config.yaml
d_model: 96
activation: "xielu"
extras: ["local attention windows", "gated attention", "a norm on each head", "value residuals", "a smear gate", "an embedding shortcut", "learned residual scales", "skips across layers", "capped logits"]
init_std_qkv: 0.0709
lr: 0.00918
beta1: 0.95
schedule: "cos"
dataset: "wikipedia_en"
Each number is 200 + 20 x the weight over its row's rms, rounded and kept within 0 to 999. Layers, rows and columns count from 0. The size before them is the row's rms in percent of the matrix's.

# layer 5 attention output (transposed), 128x96, rms 0.183, rows 99-127, columns 0-95
090,222,233,162,196,206,184,231,208,196,180,202,199,192,218,183,189,173,192,163,198,194,208,221,212,175,202,203,204,173,180,183,168,190,208,224,211,154,186,210,187,186,232,203,178,188,174,184,208,210,214,233,249,209,160,170,202,197,186,264,206,203,207,206,206,188,206,205,205,198,208,181,195,177,200,180,208,186,160,206,184,178,212,196,226,233,200,215,217,240,179,198,212,215,178,200,213
079,195,167,201,239,142,166,156,223,233,237,202,213,202,196,220,185,209,182,209,165,229,232,232,208,185,202,193,188,219,224,241,213,172,196,192,192,208,201,181,190,200,185,215,216,193,201,214,223,180,200,198,201,177,179,203,203,201,166,198,189,203,235,179,189,184,202,209,222,204,208,190,213,185,177,199,147,186,222,211,184,194,207,204,190,180,211,167,209,199,202,205,187,195,245,216,199
083,183,216,205,170,173,156,246,227,226,208,192,191,215,215,182,194,192,194,197,210,168,219,196,170,201,190,204,206,174,189,204,176,218,193,202,193,216,167,193,197,196,179,202,141,225,203,209,189,205,239,190,249,233,204,190,212,195,226,217,196,208,244,183,201,206,219,210,190,209,207,202,184,217,237,217,195,216,189,167,197,202,208,178,205,235,189,185,168,214,165,212,193,177,181,183,206
074,173,203,177,208,213,246,186,229,220,211,217,232,206,218,189,203,183,187,218,200,225,188,217,224,200,197,180,166,169,166,216,221,206,212,186,196,226,182,184,225,237,226,194,205,177,218,196,177,229,204,180,194,208,249,209,173,195,215,195,186,168,200,246,199,208,183,173,223,205,222,205,180,202,183,207,192,200,209,242,218,225,218,195,232,195,195,162,191,198,216,199,197,216,233,216,217
080,185,182,266,209,178,214,207,178,217,242,183,225,212,182,194,172,205,172,181,214,183,169,198,193,208,175,179,180,193,199,230,218,201,205,239,201,187,229,191,161,203,191,210,181,174,220,203,175,209,204,181,244,214,176,223,209,182,212,181,188,190,206,190,211,203,207,204,229,195,199,213,217,231,236,226,198,193,144,208,196,195,190,196,220,184,189,175,188,206,175,208,212,184,215,195,219
083,178,195,231,200,238,208,220,167,180,225,206,169,181,204,203,187,173,195,175,160,145,207,163,208,208,200,216,219,179,185,208,191,203,192,156,239,181,163,211,199,211,201,181,178,159,186,215,221,201,220,201,185,202,214,217,183,197,220,216,176,239,226,216,189,199,214,182,185,200,213,179,189,220,215,185,180,213,188,174,189,175,202,187,234,208,195,191,211,189,213,207,166,203,187,218,187
089,192,191,217,259,165,185,174,204,232,230,157,195,203,204,202,220,211,212,195,185,195,229,214,218,222,176,225,180,214,208,208,201,212,199,172,195,211,186,221,192,187,191,167,197,213,171,230,208,190,195,196,191,204,179,222,190,200,216,202,228,210,176,215,227,153,220,213,205,203,224,204,219,185,258,187,166,213,223,227,224,179,202,202,206,200,216,177,211,182,188,206,204,204,215,243,199
087,181,200,219,220,204,198,186,191,193,220,215,198,218,204,211,191,203,204,213,176,178,203,201,210,198,178,246,203,195,244,188,227,210,227,212,174,161,221,203,194,184,213,192,210,210,179,232,259,194,194,229,191,161,176,166,212,198,185,210,196,184,208,191,176,194,200,199,198,188,208,222,203,230,188,240,212,225,211,182,199,172,240,197,148,226,202,174,167,202,230,225,195,193,207,184,211
073,180,206,151,187,162,202,191,186,182,206,195,187,225,217,205,193,231,175,202,194,187,200,214,217,194,242,188,204,220,231,190,194,199,230,206,175,182,165,168,200,197,193,229,201,223,217,173,170,209,185,206,184,232,198,177,230,195,204,205,218,243,172,192,207,186,185,182,221,206,216,207,243,227,221,221,194,190,207,187,175,229,231,174,197,173,234,185,190,175,227,202,201,196,195,190,181
076,207,260,220,172,204,201,220,223,193,175,159,169,234,200,197,237,207,175,183,222,216,180,187,181,175,225,206,175,211,221,223,188,224,202,207,212,175,189,197,192,180,210,201,218,182,242,214,234,214,192,154,210,215,220,207,200,187,224,201,211,188,210,216,198,198,196,202,198,228,231,212,185,223,200,185,200,192,176,158,227,192,192,198,182,225,194,184,161,207,193,223,208,231,206,186,201
091,176,182,186,173,243,176,226,221,196,175,212,225,203,218,201,170,203,266,204,223,172,172,193,185,179,214,189,204,206,215,189,200,206,205,175,203,195,185,172,221,211,211,178,198,207,188,201,170,208,205,204,184,219,233,212,196,214,180,197,178,183,233,196,208,206,222,244,200,198,211,157,186,225,212,209,201,213,194,175,190,225,211,186,169,218,232,164,170,196,215,185,195,205,228,177,217
079,194,239,209,220,202,178,195,200,215,246,194,181,226,186,177,167,228,188,206,168,228,176,208,223,181,233,189,198,204,206,216,205,198,205,203,184,224,203,227,238,206,170,202,211,219,212,188,213,186,209,209,225,192,223,194,184,183,232,214,197,173,238,187,180,211,167,187,182,212,215,215,207,213,162,183,189,219,189,226,238,202,201,202,157,222,184,206,212,236,219,240,199,181,214,206,213
074,183,174,213,217,264,222,226,236,167,209,166,202,166,178,212,213,208,218,210,217,202,175,224,169,227,182,164,191,210,174,196,166,153,216,180,198,196,217,211,166,188,186,190,167,221,217,203,208,187,191,184,191,192,209,184,190,180,206,171,185,213,200,197,198,200,199,222,190,156,193,187,220,181,218,237,229,184,233,208,189,195,177,197,191,218,202,196,201,181,203,198,209,187,183,197,194
075,213,202,227,214,212,228,206,229,194,201,196,182,202,192,224,223,202,241,163,197,206,220,198,215,165,167,199,196,197,251,196,188,178,233,179,198,198,229,201,182,219,196,210,216,185,218,220,190,193,188,165,215,185,189,188,194,193,234,200,235,214,165,193,227,241,235,209,189,254,191,204,185,219,208,220,206,167,175,169,199,175,207,186,186,202,194,211,184,200,176,173,189,186,208,215,186
086,191,160,207,208,208,162,203,221,205,193,157,214,219,203,207,207,196,193,188,216,229,192,249,186,190,196,161,174,196,193,203,202,190,214,190,168,213,177,216,210,183,190,197,206,181,210,216,209,236,215,243,198,173,203,222,208,178,197,190,196,185,191,207,190,185,256,183,245,180,198,224,189,175,205,205,199,190,221,193,213,225,213,189,155,170,215,208,210,234,176,195,196,173,211,233,187
088,245,191,219,196,202,219,187,208,206,196,227,249,228,173,215,227,174,175,224,237,160,205,174,178,211,205,201,201,212,186,212,212,214,203,202,247,180,217,159,200,213,232,234,230,190,214,198,183,222,171,180,203,210,182,224,220,200,181,169,193,175,197,195,220,189,219,214,183,217,200,149,182,199,230,176,179,177,201,208,213,188,184,208,212,195,202,198,199,184,191,205,207,215,200,207,220
084,212,237,225,229,195,206,226,162,217,216,155,219,210,210,197,202,203,181,206,185,182,237,227,177,210,225,199,173,223,195,205,201,193,188,222,193,187,205,168,187,187,206,212,204,186,211,214,210,191,232,218,223,226,164,232,211,218,189,179,199,158,240,186,221,217,186,192,193,207,208,199,238,220,232,205,202,188,203,210,176,178,203,249,200,205,227,158,214,197,207,203,186,186,228,186,190
079,205,234,191,253,227,211,155,201,225,227,189,182,187,192,187,229,191,209,222,217,201,194,197,221,199,197,219,201,179,174,231,216,192,206,218,196,175,193,176,171,182,199,168,198,219,187,209,198,179,195,180,210,229,195,194,211,221,229,203,208,204,196,231,206,227,176,209,173,199,233,186,202,191,212,181,227,227,233,222,196,187,230,147,189,206,202,177,231,192,220,178,169,207,207,196,225
088,203,207,178,161,168,205,166,181,182,191,196,188,192,222,233,189,213,197,182,202,205,237,195,193,202,172,233,196,220,218,210,198,200,186,211,187,162,245,212,217,191,233,211,184,204,193,179,244,224,200,190,200,166,174,184,195,220,208,204,211,191,200,203,202,208,207,235,174,214,193,188,185,236,258,224,199,185,219,216,199,214,186,177,227,201,186,205,245,203,191,182,173,209,223,184,217
083,184,227,181,244,200,187,208,198,244,201,217,170,172,223,190,172,228,177,190,188,205,209,218,195,197,180,219,231,213,222,244,185,202,170,198,166,197,176,191,209,215,213,205,221,184,217,238,183,194,186,224,206,202,182,204,193,189,206,187,196,207,213,185,211,209,165,197,170,235,203,204,182,194,179,147,212,186,179,166,171,189,208,187,199,220,217,233,207,203,215,235,212,209,169,215,206
073,191,188,145,186,210,164,225,245,207,184,200,229,222,201,177,197,214,209,205,220,203,231,203,203,175,189,209,214,174,205,205,171,197,192,183,195,210,205,209,210,169,193,183,198,186,171,199,225,165,180,187,217,214,197,212,192,197,205,217,183,144,222,203,235,193,214,231,204,166,201,178,202,202,168,155,200,179,211,231,207,217,179,168,244,208,191,206,231,198,197,201,210,203,181,203,188
082,170,201,189,183,206,162,172,202,186,224,209,216,179,188,258,208,200,203,190,177,192,207,210,178,213,208,193,208,146,202,195,232,203,191,183,227,215,168,190,199,189,182,221,225,210,207,199,198,199,199,182,202,214,189,193,198,186,171,184,231,156,196,226,185,231,186,221,209,188,236,164,222,194,191,215,193,181,238,188,201,184,216,198,212,235,235,198,231,198,212,222,228,172,186,215,219
081,230,203,234,213,188,211,227,204,229,188,232,173,204,206,178,186,220,175,208,175,163,214,222,235,213,216,179,218,189,204,186,180,185,238,186,170,189,220,214,205,228,198,190,196,153,188,176,220,226,217,207,227,205,206,193,182,199,170,197,200,167,151,198,212,198,167,190,170,168,199,175,186,190,209,181,194,221,218,210,215,203,207,186,218,193,185,210,208,183,231,219,197,181,187,160,203
074,221,229,196,204,195,198,210,188,226,228,211,205,203,205,193,184,159,205,195,197,163,173,217,173,187,196,184,186,176,180,166,205,207,235,207,193,197,180,193,245,211,169,205,186,182,225,204,242,184,233,194,207,196,178,141,202,224,208,172,214,211,190,210,200,187,204,187,204,180,219,216,202,172,197,214,231,196,247,204,180,199,213,190,207,231,184,206,240,230,208,217,191,211,195,168,187
078,190,182,184,199,196,218,196,223,214,168,191,225,217,177,191,171,221,206,189,160,211,179,183,174,190,225,214,195,128,197,184,217,215,209,210,199,217,165,185,197,189,209,174,217,226,180,229,214,190,186,211,196,235,188,209,187,243,205,192,213,191,180,233,198,214,218,201,220,194,217,193,194,200,193,237,211,154,226,229,205,179,199,183,192,175,212,163,195,194,220,163,194,185,194,207,210
070,162,186,230,187,177,218,172,192,186,207,178,196,193,169,243,177,190,145,211,207,174,160,202,191,207,198,218,193,183,177,234,198,197,218,165,234,211,193,199,170,207,181,202,190,203,197,212,198,198,181,168,175,194,221,196,188,179,197,222,210,194,213,251,162,192,192,179,172,172,206,182,200,208,201,213,203,202,208,185,198,196,195,213,222,205,150,185,189,177,192,198,190,216,236,201,221
093,229,206,220,206,194,229,207,196,221,221,169,171,185,191,228,215,200,217,187,192,156,212,203,201,230,206,201,206,217,205,168,246,218,190,204,196,206,219,166,180,215,206,203,193,223,193,184,216,191,180,185,232,176,201,182,150,202,196,201,182,203,210,227,210,208,166,213,181,168,179,211,218,215,184,147,164,188,183,215,198,160,226,189,220,224,209,186,173,180,194,209,198,206,225,185,204
066,185,190,208,185,232,219,193,180,202,217,172,188,179,214,232,216,149,175,192,208,190,200,227,174,172,247,211,224,199,181,206,202,190,213,203,217,205,158,217,178,206,168,188,226,197,184,199,192,231,244,203,168,195,227,211,174,191,214,208,208,188,206,194,208,220,200,154,187,218,230,220,196,210,190,177,196,210,200,195,198,172,212,218,217,186,199,218,176,199,211,225,174,211,231,245,202
072,204,220,200,225,229,164,180,179,210,221,197,190,164,203,200,195,180,208,204,214,171,177,192,195,218,183,213,179,179,193,245,208,197,192,200,238,212,182,204,186,205,214,209,174,213,157,173,190,199,189,199,213,240,214,199,183,198,220,179,184,229,177,225,161,193,230,203,193,144,194,194,190,202,177,203,216,232,218,227,208,228,200,180,193,185,216,167,220,223,198,190,202,204,203,152,207
# layer 5 attention value, 128x96, rms 0.232, rows 100-127, columns 0-95
089,193,220,206,186,201,201,207,181,204,129,239,217,172,193,163,219,186,175,225,229,203,206,189,219,204,187,181,182,188,173,199,205,206,186,212,205,205,178,183,177,194,237,149,208,192,184,223,195,192,204,214,172,212,230,219,195,220,184,179,215,167,211,200,199,197,218,192,143,176,219,214,184,211,216,217,219,227,211,182,203,226,194,174,191,207,201,223,176,203,215,216,196,212,213,179,179
077,232,202,169,217,203,208,212,192,172,221,198,199,187,205,189,217,210,199,196,197,188,175,190,209,172,193,206,211,244,215,169,214,218,173,213,143,176,214,211,192,168,199,225,206,176,202,192,184,183,185,211,193,212,152,189,194,203,183,172,202,197,179,174,192,224,175,212,217,220,251,185,201,198,197,184,208,202,228,185,187,234,159,229,206,193,213,225,228,219,247,187,228,203,208,207,199
089,188,209,216,182,202,191,190,166,189,179,236,197,178,186,228,214,208,216,238,183,245,187,172,168,182,236,192,246,189,196,209,194,164,177,207,201,177,177,210,203,201,205,190,197,215,185,227,175,169,208,201,198,206,195,223,185,178,179,205,206,250,230,179,182,195,213,209,182,209,203,228,221,194,208,229,196,190,192,231,189,232,207,190,168,212,179,227,216,231,197,216,208,177,172,200,218
093,209,219,194,177,227,199,206,212,186,177,212,174,195,207,251,202,204,227,259,216,237,234,206,227,210,232,204,188,198,197,183,218,199,196,208,193,234,184,211,223,214,203,213,233,236,187,226,198,208,193,210,172,186,196,180,163,211,184,177,181,217,222,198,203,205,203,202,205,198,205,193,155,161,174,189,212,200,251,209,228,229,210,209,208,209,190,210,212,175,195,195,183,175,209,219,207
087,210,205,162,208,184,206,185,228,226,182,232,184,184,213,188,221,181,232,188,210,188,198,237,225,171,180,204,219,204,223,199,183,198,205,178,192,188,248,183,201,203,198,247,212,184,191,171,219,208,198,185,206,195,211,199,196,212,202,207,226,165,202,214,172,199,155,200,215,212,207,201,223,149,200,166,194,186,207,216,232,200,168,238,166,190,207,183,189,210,180,213,204,179,180,173,217
088,208,194,202,178,193,222,211,170,178,165,237,224,177,200,191,183,195,177,233,199,252,192,196,209,197,195,190,210,191,172,170,220,210,192,233,198,239,221,165,175,232,209,188,191,181,203,154,196,199,186,207,191,195,173,155,191,227,184,213,183,181,210,191,176,195,201,190,216,220,189,191,178,216,170,201,231,237,188,174,222,207,205,213,176,204,186,222,193,204,229,196,181,228,198,182,190
101,171,172,154,209,195,157,217,190,230,193,192,202,190,194,175,212,192,193,192,197,218,185,239,238,199,177,169,192,181,182,203,187,202,202,201,181,244,177,183,186,200,190,165,219,204,196,161,174,202,212,175,197,199,225,225,214,192,224,196,196,178,182,184,205,180,207,179,217,202,190,179,194,185,219,171,203,210,202,204,225,157,164,234,204,197,215,194,227,178,197,203,213,224,243,195,180
094,215,173,208,183,193,209,221,215,207,176,219,226,196,192,162,205,185,227,203,227,201,174,195,195,158,207,220,216,163,169,192,181,180,194,179,202,202,205,209,237,186,215,173,170,196,203,224,238,188,223,208,203,191,213,241,147,228,233,190,170,194,229,211,195,226,203,204,181,199,183,191,169,178,197,176,231,190,188,223,201,174,200,201,178,197,166,218,209,196,222,182,213,189,207,193,181
080,183,177,193,217,236,223,221,165,209,237,198,208,168,190,225,186,199,208,186,177,168,208,171,186,169,217,222,211,190,186,188,232,183,223,205,197,232,238,230,202,198,188,241,216,239,218,198,194,214,207,213,206,243,212,194,227,195,177,206,182,210,187,188,188,213,225,201,235,211,190,156,198,192,240,192,208,182,217,211,200,208,177,226,197,220,214,211,204,187,189,182,177,176,178,202,192
083,155,229,172,208,176,204,186,191,201,225,200,209,187,194,223,217,230,175,217,182,212,202,221,169,219,165,186,209,180,193,196,202,212,186,236,203,173,183,254,230,189,217,236,204,228,189,197,206,179,192,196,218,190,187,201,193,161,208,194,209,221,198,187,171,232,185,189,227,177,197,199,218,207,195,226,179,191,227,230,192,188,208,203,240,199,161,238,217,195,203,198,215,199,175,227,208
086,194,198,189,200,201,240,203,175,215,153,220,216,187,195,215,236,216,211,188,219,215,225,179,178,218,186,189,220,185,173,210,190,190,184,177,195,202,198,196,206,170,222,187,254,218,165,220,155,208,198,218,185,211,196,176,220,204,206,181,191,226,185,209,191,183,203,209,189,223,241,184,202,190,214,214,169,233,193,205,183,190,193,199,242,181,241,213,203,188,212,174,216,246,184,192,192
086,211,211,192,200,224,158,195,227,162,174,210,195,177,229,213,157,218,243,186,184,173,193,211,203,233,207,214,237,185,216,204,221,245,204,233,192,185,199,207,218,236,227,209,197,185,169,210,152,213,188,195,211,183,219,222,176,182,190,246,210,213,229,193,174,201,210,228,213,198,202,207,204,241,184,215,198,186,197,203,211,206,183,218,200,179,194,204,206,213,191,193,191,200,222,216,188
091,205,199,173,188,197,207,190,183,202,240,184,223,235,192,200,162,205,188,206,190,176,204,183,216,234,224,220,201,202,143,206,229,210,215,232,198,204,206,201,221,161,177,225,182,194,242,196,239,207,184,224,215,216,211,221,223,210,161,217,176,179,189,190,202,189,204,199,193,177,191,216,195,177,191,165,193,194,218,214,190,217,196,223,196,201,250,207,229,181,210,207,199,216,180,183,232
082,172,211,172,199,224,205,217,194,178,210,206,192,233,194,234,215,202,214,245,207,235,222,134,234,230,202,193,239,213,226,226,212,201,189,233,227,221,208,219,196,209,176,186,200,224,181,204,201,160,194,220,213,206,214,211,184,205,198,219,182,193,226,217,168,199,174,226,193,177,193,173,200,227,191,225,210,202,199,224,193,207,215,207,199,206,207,192,183,188,212,190,227,209,207,167,173
091,198,217,219,171,217,189,209,167,175,191,211,165,159,188,220,198,206,187,181,192,204,199,222,222,219,185,220,161,232,208,204,220,189,190,199,176,207,195,223,191,200,198,203,191,220,223,227,246,193,198,228,196,180,219,190,225,196,178,200,220,215,237,207,222,237,205,180,214,186,209,226,222,214,217,209,189,202,204,171,211,253,227,216,202,228,185,222,183,205,161,202,167,184,194,179,227
087,213,170,200,184,201,200,188,222,182,199,214,211,191,213,218,206,224,194,200,216,224,178,148,211,174,190,199,199,211,177,176,214,225,214,184,212,189,251,208,221,205,203,202,179,229,184,208,211,177,184,183,158,200,192,172,179,203,210,188,197,210,196,210,184,232,197,216,180,207,237,203,200,183,196,169,185,238,255,171,212,227,182,187,222,177,165,243,228,213,186,217,207,194,184,202,186
068,199,200,202,172,177,197,218,157,217,180,213,237,206,184,171,203,206,184,195,142,217,202,213,216,204,201,186,206,208,198,177,203,213,198,205,224,234,203,200,227,200,238,214,216,169,191,194,187,219,231,206,186,204,185,214,217,170,185,197,213,208,224,183,201,207,239,177,171,207,171,256,200,171,214,205,180,203,207,188,221,193,179,233,226,199,178,203,192,179,219,182,240,223,175,184,210
086,199,241,226,190,220,173,232,221,186,221,184,185,221,174,182,227,181,201,214,214,163,178,197,202,212,189,197,161,230,199,207,188,212,222,172,219,188,186,206,159,196,209,229,193,185,221,206,183,208,190,191,189,221,217,210,200,211,174,172,194,205,163,169,238,175,227,206,236,213,178,208,213,209,189,150,203,219,196,177,165,199,220,228,190,195,217,216,180,192,201,197,212,199,182,183,177
083,229,185,226,210,187,228,180,191,216,191,187,249,241,199,171,207,200,217,196,216,176,201,164,201,167,204,178,176,204,152,156,201,209,223,207,170,213,217,174,211,198,225,185,168,189,184,162,208,185,222,223,200,226,194,205,212,217,207,212,233,209,213,197,183,181,168,195,193,193,208,199,196,178,216,233,186,230,215,203,230,192,201,240,216,187,183,167,189,213,209,197,209,202,212,216,200
081,206,273,225,222,166,187,192,181,204,188,194,208,175,213,220,210,199,196,195,161,186,149,225,199,180,209,219,196,236,196,224,186,198,190,231,199,169,181,195,219,212,199,189,190,203,201,170,169,216,225,211,194,204,179,155,203,187,199,196,184,234,182,183,175,208,186,179,171,218,186,181,209,217,211,233,214,207,194,186,192,205,189,175,182,206,191,195,189,228,214,205,183,197,183,224,163
078,213,185,204,202,172,217,201,214,171,195,219,208,196,203,166,217,202,188,203,160,222,176,227,213,223,152,174,177,237,238,196,188,188,194,223,211,199,181,226,222,234,187,202,203,206,197,220,204,182,203,235,198,184,233,181,177,195,220,213,213,236,212,166,215,178,202,179,180,189,201,191,189,205,206,175,211,238,175,211,183,199,197,198,173,175,182,217,200,186,188,176,164,219,226,180,168
090,187,180,173,194,152,218,190,182,210,190,201,221,232,206,191,218,168,191,190,243,199,203,193,186,196,197,208,206,232,215,226,193,222,159,170,187,228,196,179,210,177,187,203,173,181,219,203,193,196,202,186,190,224,173,198,206,231,210,205,207,233,220,188,137,195,194,207,195,221,179,224,206,166,177,197,217,197,193,155,227,195,200,210,249,203,206,207,198,237,195,200,209,215,207,203,177
085,205,235,219,201,190,203,179,194,205,194,181,229,203,201,170,203,210,191,192,204,193,221,185,235,203,219,209,214,203,218,181,174,203,173,176,230,208,234,211,187,186,202,199,189,200,168,194,162,204,184,230,214,246,217,253,199,183,220,244,235,202,217,171,184,208,161,198,198,237,200,219,211,215,199,148,193,195,196,166,201,206,191,198,233,170,204,218,199,201,216,172,199,203,191,211,200
091,202,202,194,192,186,172,193,189,229,212,194,221,197,207,181,223,194,195,227,184,207,198,206,202,197,217,190,242,216,195,192,181,173,215,207,203,235,182,211,218,246,210,200,214,218,192,195,193,145,224,226,223,166,229,174,208,180,222,207,187,185,192,185,182,190,164,197,156,177,162,186,180,202,186,176,204,193,160,212,176,215,205,178,221,206,200,231,202,188,210,185,226,227,174,240,207
090,211,224,198,220,237,193,214,214,199,165,256,178,176,191,186,190,182,228,206,172,231,230,210,208,192,212,198,182,179,215,222,249,195,182,237,221,194,179,208,223,211,233,198,217,212,176,219,215,205,225,201,203,194,253,219,206,205,195,164,172,195,199,191,210,192,203,206,212,235,206,235,173,193,210,198,204,206,210,222,208,209,172,179,184,203,235,201,198,191,185,199,169,209,223,213,205
098,185,174,171,191,175,221,172,161,206,192,203,188,203,210,190,170,165,173,202,195,195,191,215,225,182,171,218,170,202,198,201,190,203,195,148,215,176,177,206,195,196,197,188,194,164,194,214,191,253,218,202,170,187,221,183,250,210,160,191,211,224,199,169,214,179,207,174,217,220,187,181,172,177,180,200,203,198,235,206,197,217,182,208,199,197,206,211,195,211,195,198,175,190,161,171,203
083,199,195,191,215,188,226,187,192,230,190,224,195,177,193,164,194,213,230,200,185,217,185,168,226,207,195,189,155,193,205,215,190,174,179,192,238,169,222,181,196,218,232,201,208,232,208,220,187,188,151,150,194,221,188,197,190,190,191,212,203,205,228,208,188,172,189,212,169,219,191,225,192,193,181,207,182,204,205,193,227,230,167,194,176,194,187,171,237,191,182,203,205,214,191,152,204
082,195,193,201,227,186,221,223,225,204,197,230,194,238,202,208,206,213,205,224,205,223,199,219,185,201,201,188,237,194,225,193,183,204,183,196,195,182,184,206,230,211,199,160,210,219,242,195,189,232,204,180,155,197,213,204,200,205,205,251,226,156,249,179,226,202,189,218,205,232,194,216,216,190,179,202,210,156,206,179,209,216,231,191,215,198,199,219,154,195,203,206,215,178,219,200,189
# layer 5 MLP up, 512x96, rms 0.241, rows 0-7, columns 0-95
105,225,182,193,197,223,215,190,186,197,188,233,185,180,169,199,228,183,188,200,174,188,218,159,231,230,207,208,178,237,194,199,232,190,214,204,219,213,206,214,184,160,218,232,203,213,218,162,212,180,215,204,196,233,210,222,217,180,196,220,183,185,185,218,206,218,201,147,203,234,195,194,187,196,222,185,149,189,177,207,203,193,199,204,204,156,196,191,188,206,236,222,200,180,213,202,176
108,184,215,214,169,240,186,181,199,205,186,208,215,199,206,222,193,219,189,169,216,221,172,210,168,219,206,203,189,224,234,169,207,204,218,213,176,218,221,209,200,215,207,153,196,199,196,212,171,200,245,181,186,202,181,181,229,203,168,165,185,204,211,216,189,182,207,161,202,208,184,179,240,195,199,178,202,199,188,207,234,192,216,223,178,200,196,234,212,205,215,210,169,191,222,154,227
085,186,159,193,213,194,202,230,212,197,187,257,222,178,205,214,208,190,188,168,200,182,164,211,229,238,187,196,222,193,223,179,195,206,202,191,189,195,204,192,178,184,213,186,201,184,186,194,200,197,204,190,244,188,163,173,196,197,207,205,187,212,227,190,197,170,200,218,213,173,236,185,191,207,197,228,188,204,204,212,199,237,195,214,171,210,197,182,169,256,198,202,212,166,162,173,179
101,217,197,211,195,176,225,146,194,226,219,184,190,202,214,188,206,191,172,187,178,202,178,213,173,203,212,193,148,194,233,194,177,178,207,230,213,194,175,200,201,196,221,189,208,220,215,186,229,217,186,186,179,191,166,214,204,184,206,215,213,229,192,213,186,213,186,195,245,201,194,199,204,188,195,240,236,219,215,207,240,192,207,180,220,210,164,205,193,200,187,207,214,188,243,240,163
086,154,175,225,184,177,221,185,198,205,173,204,222,186,219,205,220,173,212,218,205,209,193,212,194,193,176,162,218,180,188,218,223,187,216,190,194,181,173,186,202,221,197,198,156,216,228,221,194,204,207,185,209,188,199,236,222,195,178,224,190,192,207,237,207,197,221,217,230,201,200,202,193,201,228,230,142,198,177,190,186,184,200,190,172,223,207,167,181,217,202,179,184,195,257,212,193
095,164,187,188,194,206,188,180,218,189,208,197,220,190,211,205,193,198,176,165,217,197,190,218,183,199,193,200,205,201,184,216,180,190,177,188,204,226,184,226,181,161,228,237,186,200,227,174,194,213,206,193,187,222,207,232,232,189,155,190,230,213,227,200,157,216,190,205,179,186,195,185,187,202,232,189,218,217,187,243,220,183,173,172,231,208,171,199,203,200,243,230,230,211,204,183,168
105,190,221,196,173,193,197,208,191,218,212,197,238,181,186,207,215,155,217,226,253,227,215,208,199,193,206,221,191,172,219,223,204,209,198,207,168,170,201,221,206,218,182,209,204,202,207,229,174,234,210,186,207,211,158,223,212,216,182,202,176,242,222,210,204,185,229,175,201,181,185,200,189,246,212,210,175,176,173,216,205,222,176,218,174,215,177,187,177,189,191,195,218,207,212,235,209
102,198,164,214,191,190,214,212,200,209,158,229,221,200,225,222,233,170,202,201,208,170,217,193,182,198,196,175,220,196,247,244,237,200,218,227,212,182,189,204,174,190,192,182,160,205,196,178,209,192,210,214,200,217,209,184,239,179,198,163,216,218,229,201,173,176,190,186,207,208,224,200,184,225,182,210,208,193,192,202,204,188,156,170,226,184,178,183,206,193,216,171,200,211,223,198,229
# layer 5 MLP down (transposed), 512x96, rms 0.0999, rows 0-7, columns 0-95
099,185,172,187,184,197,223,178,231,158,182,246,187,220,130,230,200,173,188,202,176,185,233,206,215,211,216,219,200,204,177,191,227,194,193,182,178,195,208,204,195,208,188,150,227,180,216,219,212,205,208,209,191,174,180,170,179,225,215,214,206,210,215,210,194,211,212,205,242,225,179,207,201,197,179,209,203,231,204,184,179,187,201,196,187,211,202,192,160,185,196,173,192,194,197,171,202
094,237,185,182,216,192,190,215,213,168,186,197,205,171,201,202,193,152,222,211,171,181,225,197,213,198,229,219,216,205,176,184,189,224,192,213,203,161,187,190,198,190,179,212,203,184,186,218,192,193,202,217,161,195,213,197,228,184,195,179,195,185,158,215,230,208,190,219,202,236,245,167,205,223,200,219,173,205,192,213,171,168,204,217,202,197,183,223,196,224,174,187,193,183,194,260,215
100,232,204,189,214,190,210,193,185,176,195,224,226,202,219,206,192,194,198,221,213,183,192,218,207,194,185,230,198,231,259,196,207,219,202,169,188,208,205,227,207,185,196,199,258,183,163,209,228,195,240,189,230,212,194,204,183,171,180,199,224,208,213,203,214,227,166,191,212,207,231,180,200,224,207,204,182,207,227,226,222,202,164,224,198,185,206,209,186,223,207,210,220,198,210,183,144
099,191,174,214,171,195,176,200,198,205,220,167,200,151,180,210,170,187,218,226,194,192,221,205,204,200,228,206,210,203,182,175,177,163,172,159,191,197,208,217,221,233,191,248,193,182,207,183,190,210,204,205,226,192,205,205,164,172,168,215,166,229,196,193,195,217,210,216,209,210,180,206,195,195,191,198,208,192,165,182,176,222,193,203,204,202,161,208,194,212,201,164,224,221,251,201,191
108,163,198,192,167,167,191,205,229,209,181,172,212,189,248,200,193,210,187,204,198,207,183,215,185,207,200,204,202,225,181,196,200,201,178,161,159,221,174,208,204,222,212,186,196,183,167,199,200,196,202,211,190,226,178,169,224,229,204,196,190,201,216,243,184,201,188,168,220,194,207,205,199,194,204,205,176,245,182,186,139,176,252,203,178,227,199,189,176,186,205,211,200,214,202,194,187
134,188,197,236,190,177,235,167,172,190,217,184,202,188,198,197,164,203,205,208,209,197,206,231,204,221,189,232,223,154,192,198,192,174,199,203,182,212,248,196,176,191,211,216,185,185,165,189,181,215,182,178,216,191,219,200,216,169,185,174,227,203,222,182,178,191,226,240,189,204,218,200,196,214,209,188,195,219,202,218,248,204,200,183,233,243,217,196,190,211,204,185,227,166,197,174,209
099,178,200,220,206,185,191,211,198,178,226,220,155,191,195,218,196,180,195,239,212,181,195,224,187,193,165,196,155,178,186,205,233,161,169,222,233,214,175,176,201,225,212,207,212,246,205,204,193,199,209,217,187,187,158,178,231,220,173,207,170,196,212,197,236,209,181,183,194,210,204,195,186,172,196,209,194,241,186,188,216,191,194,158,195,187,186,220,198,219,208,215,206,205,201,232,196
108,189,204,141,191,211,208,184,220,215,220,177,225,195,209,234,215,183,191,219,181,235,210,173,185,195,164,184,161,229,207,204,169,207,193,209,213,255,227,220,157,187,190,180,203,206,248,216,213,229,203,200,219,206,190,183,210,207,219,213,197,191,206,203,195,213,209,183,209,207,200,207,220,173,214,198,215,160,201,186,226,177,199,194,200,224,242,210,188,217,198,188,201,170,217,192,179